Each number is 50 + 10 x the weight over the matrix's rms, rounded and kept within 0 to 99. Layers, rows and columns count from 0.

# layer 6 MLP up, 448x128, rms 0.078, rows 279-295, columns 64-127
38 22 52 39 47 39 24 53 24 58 49 53 70 56 55 47 63 41 50 56 49 46 46 50 55 44 46 52 47 54 51 55 51 49 54 46 44 38 36 58 54 39 63 60 56 62 50 59 69 54 41 52 42 52 61 46 58 36 47 65 64 43 42 47
56 65 52 69 57 48 44 40 53 40 50 53 46 53 41 66 62 65 48 53 49 71 40 53 40 60 37 55 45 49 61 35 54 51 60 63 41 36 46 43 43 49 43 35 60 69 54 55 40 28 33 55 52 23 69 51 50 46 68 36 53 46 53 30
54 42 56 52 56 53 50 55 40 53 55 50 47 56 69 53 63 57 44 53 41 68 51 52 65 60 40 48 61 49 52 39 61 55 51 59 42 51 50 43 54 49 55 44 44 43 67 35 45 44 26 42 42 69 43 54 39 41 59 41 46 46 40 49
50 67 65 38 68 47 59 51 31 36 37 63 50 51 49 32 53 67 45 54 47 44 66 62 56 43 54 67 47 37 52 57 48 43 43 41 55 52 51 40 44 45 58 46 56 57 60 56 44 51 55 51 48 57 32 56 47 44 45 52 62 32 38 36
80 41 78 52 48 40 51 53 61 43 45 62 44 66 42 26 58 52 47 38 36 60 55 60 42 46 54 52 48 49 57 53 75 56 63 48 57 40 43 52 44 48 48 70 62 62 61 53 43 34 52 57 55 55 56 41 36 48 51 45 30 47 41 37
43 33 58 34 24 63 37 37 53 39 47 33 51 67 46 41 46 51 51 83 46 40 49 56 56 43 48 58 47 46 65 52 59 64 61 54 19 62 55 32 51 54 52 49 59 21 71 61 52 51 58 65 43 44 40 54 47 54 53 55 47 42 34 70
60 58 58 31 65 45 44 52 49 67 54 41 47 56 40 45 57 58 49 44 39 36 51 52 40 43 53 54 42 56 41 53 51 51 50 60 25 49 48 55 52 59 32 55 45 52 71 60 50 39 51 50 54 40 55 46 28 52 68 57 41 53 43 70
57 40 52 49 50 36 32 47 52 64 44 40 41 45 47 58 51 47 71 47 48 47 64 47 52 41 52 45 59 66 29 49 48 66 43 65 57 51 53 55 50 71 61 65 53 49 55 57 49 60 44 40 41 46 62 42 65 53 64 58 51 47 52 38
53 54 46 56 48 61 65 60 60 68 47 50 49 57 68 45 67 41 34 45 48 47 54 42 63 41 49 49 39 61 44 54 61 32 54 28 55 49 59 77 55 60 38 25 49 39 48 38 40 54 57 57 59 57 49 40 54 57 47 59 36 65 54 48
56 55 71 51 69 39 49 61 56 50 29 30 37 68 66 48 42 62 68 54 55 39 36 24 59 42 51 42 52 55 65 45 57 75 49 47 34 47 38 54 57 55 38 39 52 64 57 63 72 48 43 63 38 58 55 56 52 31 50 66 48 48 59 48
45 47 69 61 30 41 72 50 52 42 47 46 46 38 40 57 52 59 56 47 46 40 56 52 62 33 37 50 46 36 49 60 45 56 65 63 48 48 55 62 48 51 46 37 49 39 55 31 32 41 59 50 39 43 51 36 46 49 61 50 29 45 41 51
41 52 18 45 58 41 48 63 61 55 49 45 66 35 59 44 63 33 53 56 64 43 40 59 47 56 59 65 47 45 55 53 59 68 36 50 39 49 44 45 53 47 39 57 29 47 32 52 20 61 58 51 58 58 57 49 66 38 42 56 61 36 56 55
63 36 53 47 27 48 44 42 43 46 51 58 79 43 55 78 66 44 77 69 45 56 47 43 47 39 40 47 38 61 55 55 50 47 61 58 45 41 37 37 51 54 61 35 30 57 53 46 63 61 26 55 58 42 40 45 44 30 43 45 55 64 56 70
43 44 57 38 63 45 31 25 51 51 52 48 47 64 39 58 56 40 59 47 55 50 70 48 57 52 43 51 47 64 44 29 69 31 53 52 54 42 53 50 63 53 41 53 41 53 50 59 60 51 34 59 36 63 51 45 35 51 65 33 60 63 59 55
39 35 37 59 56 47 35 59 58 49 52 31 57 46 73 62 48 33 57 51 44 63 66 54 51 65 56 31 40 54 63 36 64 45 44 62 45 39 47 61 56 50 52 52 40 36 48 55 45 42 56 43 61 49 38 45 54 60 50 27 30 63 39 40
52 59 57 63 61 63 56 46 60 39 50 44 32 58 65 53 54 57 53 36 49 62 61 68 47 54 55 46 59 50 44 63 63 51 55 38 23 53 47 62 52 42 46 55 26 40 42 50 43 57 58 46 60 64 41 47 53 52 56 62 57 45 49 59
43 44 61 29 56 42 66 37 51 52 47 57 48 40 52 44 63 46 58 48 61 35 60 43 31 35 52 52 68 64 58 52 85 46 44 40 70 51 59 68 63 52 45 58 55 53 37 58 38 54 58 33 54 33 50 54 69 65 55 57 40 72 50 41
# layer 6 MLP down (transposed), 448x128, rms 0.0798, rows 279-295, columns 64-127
32 29 40 54 75 45 21 54 22 47 46 40 43 51 58 57 61 45 60 54 28 58 46 26 49 55 54 50 51 70 47 57 61 30 51 59 55 37 40 45 36 38 53 46 60 57 58 75 62 55 45 52 31 57 48 54 36 40 39 67 48 58 39 49
53 39 31 26 36 53 47 55 48 43 64 52 68 44 64 50 48 37 52 41 39 46 50 41 44 53 56 34 50 43 51 54 50 53 48 58 58 49 57 49 54 53 28 39 47 52 51 33 39 62 73 63 77 67 48 50 44 37 39 54 57 37 68 42
38 59 53 50 49 51 60 48 62 79 46 47 45 42 40 53 36 43 57 41 62 45 59 50 73 28 37 48 48 54 47 46 48 50 50 58 39 47 67 32 57 56 43 40 53 70 42 47 54 37 49 48 66 40 49 59 46 49 41 66 47 49 44 50
58 68 62 37 60 55 40 40 41 62 23 47 60 58 50 63 48 68 32 44 43 46 63 56 55 63 51 44 41 23 49 39 53 51 52 45 52 61 57 49 41 49 70 32 58 58 71 51 56 29 47 61 56 48 30 44 44 47 53 47 53 43 38 50
58 48 45 62 55 53 46 43 69 61 45 46 53 45 40 64 54 56 49 61 69 64 48 37 54 42 67 59 54 54 49 64 50 42 58 51 65 58 64 39 39 51 42 58 62 60 48 57 51 64 71 73 63 53 46 54 48 47 42 52 54 52 38 46
41 38 45 48 32 45 66 33 37 51 45 45 55 51 66 61 56 61 46 30 53 54 54 62 37 52 48 41 61 60 44 52 68 31 38 56 52 67 76 39 62 51 56 61 54 44 33 51 24 58 56 54 45 44 41 53 57 54 41 56 38 44 33 57
37 48 35 40 42 47 50 72 45 58 47 50 49 68 43 36 42 38 61 57 46 54 40 51 57 69 45 41 45 44 40 46 60 50 41 45 53 47 51 49 39 52 52 48 58 33 51 56 56 52 65 52 51 75 51 54 51 54 62 49 59 42 61 53
64 38 34 47 54 63 43 47 40 49 29 71 59 35 61 64 46 67 39 51 65 44 40 55 60 49 48 36 55 51 43 48 38 34 57 38 60 43 66 43 51 42 47 49 48 77 29 44 35 60 51 36 55 35 38 42 42 51 47 37 38 37 57 60
48 32 48 59 54 39 61 52 34 58 46 40 50 65 40 56 50 57 58 72 44 43 54 53 49 44 48 57 62 46 44 43 45 65 44 34 60 54 39 41 31 57 64 39 63 46 54 49 59 40 41 53 31 58 47 39 44 44 59 35 46 41 55 43
59 40 46 47 65 28 50 45 66 52 45 50 61 43 63 68 49 41 42 41 38 40 57 49 50 40 71 46 41 54 27 55 29 65 46 76 49 65 54 64 65 58 50 49 58 43 36 57 36 55 55 55 46 56 62 45 55 38 46 51 38 42 52 55
49 43 42 46 65 30 36 50 33 49 55 52 52 55 73 54 80 56 39 60 43 51 55 50 56 65 63 50 48 57 58 44 39 53 61 59 41 60 66 51 52 32 53 68 28 46 71 51 43 36 47 46 49 66 60 51 45 54 62 44 48 53 61 52
70 43 55 56 74 54 58 46 27 62 44 33 45 56 61 37 42 78 57 29 44 54 50 48 32 45 46 43 57 48 59 45 43 56 50 50 31 51 52 49 54 44 61 58 53 55 64 36 64 54 24 50 56 55 43 34 44 63 60 58 49 64 49 59
41 61 60 48 52 54 62 45 66 49 71 49 31 65 65 50 48 59 37 45 53 52 58 46 75 49 43 58 52 41 56 53 51 57 61 55 55 61 66 50 39 57 34 58 72 60 37 47 44 49 50 53 57 61 63 48 48 56 62 53 75 58 46 44
42 46 50 42 70 57 50 62 53 46 36 54 45 54 50 10 45 49 46 65 46 50 40 40 56 46 45 42 48 34 45 49 50 60 44 64 46 66 49 37 43 50 32 40 37 54 54 44 63 53 67 44 55 53 68 59 40 39 58 42 54 44 63 47
49 52 53 56 47 41 63 44 50 58 71 28 54 45 70 49 57 32 37 44 63 59 37 43 58 58 47 60 21 41 77 54 48 60 50 58 55 54 51 51 57 32 41 33 41 49 49 41 46 44 39 32 50 52 56 40 34 55 48 57 52 61 40 57
30 48 53 54 48 48 55 54 34 27 41 53 55 60 68 49 48 56 36 41 41 44 50 69 49 49 54 39 49 60 48 45 48 42 47 52 60 52 54 63 60 51 50 48 32 64 57 68 56 65 33 55 54 28 39 42 45 46 69 45 42 47 59 43
60 48 39 64 57 77 31 44 40 29 29 30 41 44 42 54 66 41 57 64 40 45 48 44 40 46 47 45 42 54 48 59 31 45 55 54 35 70 19 42 52 65 58 61 45 56 41 34 34 47 57 60 64 51 61 37 35 54 71 48 59 55 34 39
# layer 6 MLP gate, 448x128, rms 0.0827, rows 280-296, columns 64-127
57 46 56 67 53 54 27 51 51 54 52 55 51 44 44 36 50 61 52 62 45 52 63 53 54 54 57 67 58 42 33 42 50 53 51 65 42 53 43 50 42 42 47 32 45 56 45 49 51 40 61 40 53 46 70 44 38 56 60 51 69 70 49 45
48 57 39 51 42 47 52 44 53 53 47 62 64 57 77 55 66 73 46 60 41 56 26 47 52 62 62 44 58 47 53 42 61 70 59 58 63 45 49 38 46 56 51 49 49 50 54 47 48 60 44 48 41 39 38 59 59 21 55 35 47 36 56 58
39 75 59 32 43 60 51 49 63 52 55 39 65 52 53 32 46 56 55 83 41 64 51 51 61 65 55 41 41 51 56 38 40 39 54 61 36 30 48 35 45 46 55 50 45 42 59 48 47 44 55 48 60 45 38 41 51 46 41 45 49 66 69 56
64 61 58 45 57 49 40 53 49 57 37 46 48 36 42 35 48 49 64 58 60 60 44 23 50 63 33 59 49 63 62 46 51 34 54 51 61 26 53 45 40 27 43 57 57 55 47 60 47 53 63 59 47 55 47 57 44 37 65 58 55 51 48 39
55 41 67 37 50 55 35 53 52 39 35 57 53 61 57 45 58 27 48 66 67 34 48 40 31 39 43 60 40 73 50 62 48 64 44 56 56 64 36 29 39 35 52 38 49 47 43 36 43 40 42 50 42 49 52 54 40 39 50 57 49 45 60 52
62 39 52 59 40 52 52 54 35 77 41 54 48 45 42 58 54 38 55 67 39 43 54 42 48 44 42 54 65 60 44 38 70 52 61 55 33 51 55 74 49 49 45 54 38 56 55 46 37 65 51 31 51 52 43 52 54 60 53 47 43 49 60 32
57 49 56 44 59 38 41 58 45 49 32 47 49 39 45 57 58 48 49 59 55 62 57 34 49 57 59 45 44 56 52 37 58 43 45 39 60 49 48 36 46 54 57 74 65 46 43 50 48 57 45 48 61 38 44 56 56 58 33 43 54 44 72 51
60 60 35 45 42 42 54 55 46 44 50 55 55 38 46 57 61 40 46 58 43 45 61 47 37 39 69 45 52 61 45 48 42 40 51 38 48 44 73 52 35 64 44 45 53 44 52 50 63 63 63 63 66 62 51 58 43 54 44 64 46 54 52 46
50 41 42 43 42 71 51 46 38 50 74 55 58 49 26 49 47 53 59 50 63 53 44 52 39 39 55 48 49 48 60 41 23 44 60 54 43 53 50 32 22 46 63 32 70 38 48 51 77 50 50 53 57 61 37 32 57 48 47 55 50 42 62 58
50 56 52 56 55 39 48 50 54 52 37 52 51 57 47 47 68 40 77 48 50 60 71 49 60 40 48 42 22 55 46 44 52 66 49 57 48 57 54 61 47 50 55 70 50 42 66 47 45 73 40 52 48 45 37 56 59 41 61 65 40 34 50 38
79 47 56 63 33 42 46 53 62 47 63 60 51 33 43 49 57 30 30 65 47 68 55 51 54 56 51 63 47 52 42 45 60 32 44 52 59 48 53 64 40 45 48 35 70 59 42 50 41 50 67 62 40 50 61 61 56 39 60 45 46 40 57 71
46 58 56 47 54 57 63 57 39 53 62 38 40 49 53 59 43 42 38 33 45 44 54 45 57 40 55 59 54 49 26 65 38 60 58 54 40 59 58 44 22 76 36 43 62 42 38 56 63 39 53 54 59 45 61 44 46 65 36 58 57 55 59 41
60 52 45 57 38 57 61 52 43 34 56 61 43 26 55 58 48 50 42 54 43 42 53 62 63 45 37 34 30 45 60 38 52 61 42 26 55 48 57 66 40 46 65 51 53 53 40 30 35 53 23 49 54 38 60 49 56 53 32 46 43 65 37 52
51 56 41 66 63 59 51 58 58 26 56 32 47 32 44 43 33 40 53 51 54 28 63 65 52 49 60 46 49 43 35 48 40 32 47 37 47 73 59 59 58 56 39 36 30 43 55 49 56 50 47 45 55 52 70 57 55 49 33 54 45 52 53 57
53 48 48 46 51 54 48 62 32 39 54 40 46 51 50 54 50 39 50 48 48 27 49 50 36 63 53 45 42 46 53 48 52 53 44 68 48 55 42 40 41 47 33 46 49 48 49 51 65 51 38 59 39 33 60 50 52 48 51 25 44 56 40 51
49 59 32 50 42 58 47 54 52 49 68 47 57 40 36 46 52 43 43 55 44 60 81 43 46 66 51 54 46 39 49 36 33 48 48 38 59 57 58 69 51 51 53 63 52 75 36 35 44 37 58 41 38 55 62 44 42 59 42 44 69 61 32 31
44 68 54 53 56 64 39 48 52 53 46 47 51 44 69 51 47 48 43 28 52 42 29 45 62 46 40 33 24 56 43 55 41 58 48 48 53 57 40 59 57 48 28 38 36 63 52 49 55 39 33 60 55 51 55 74 55 55 61 53 50 38 49 43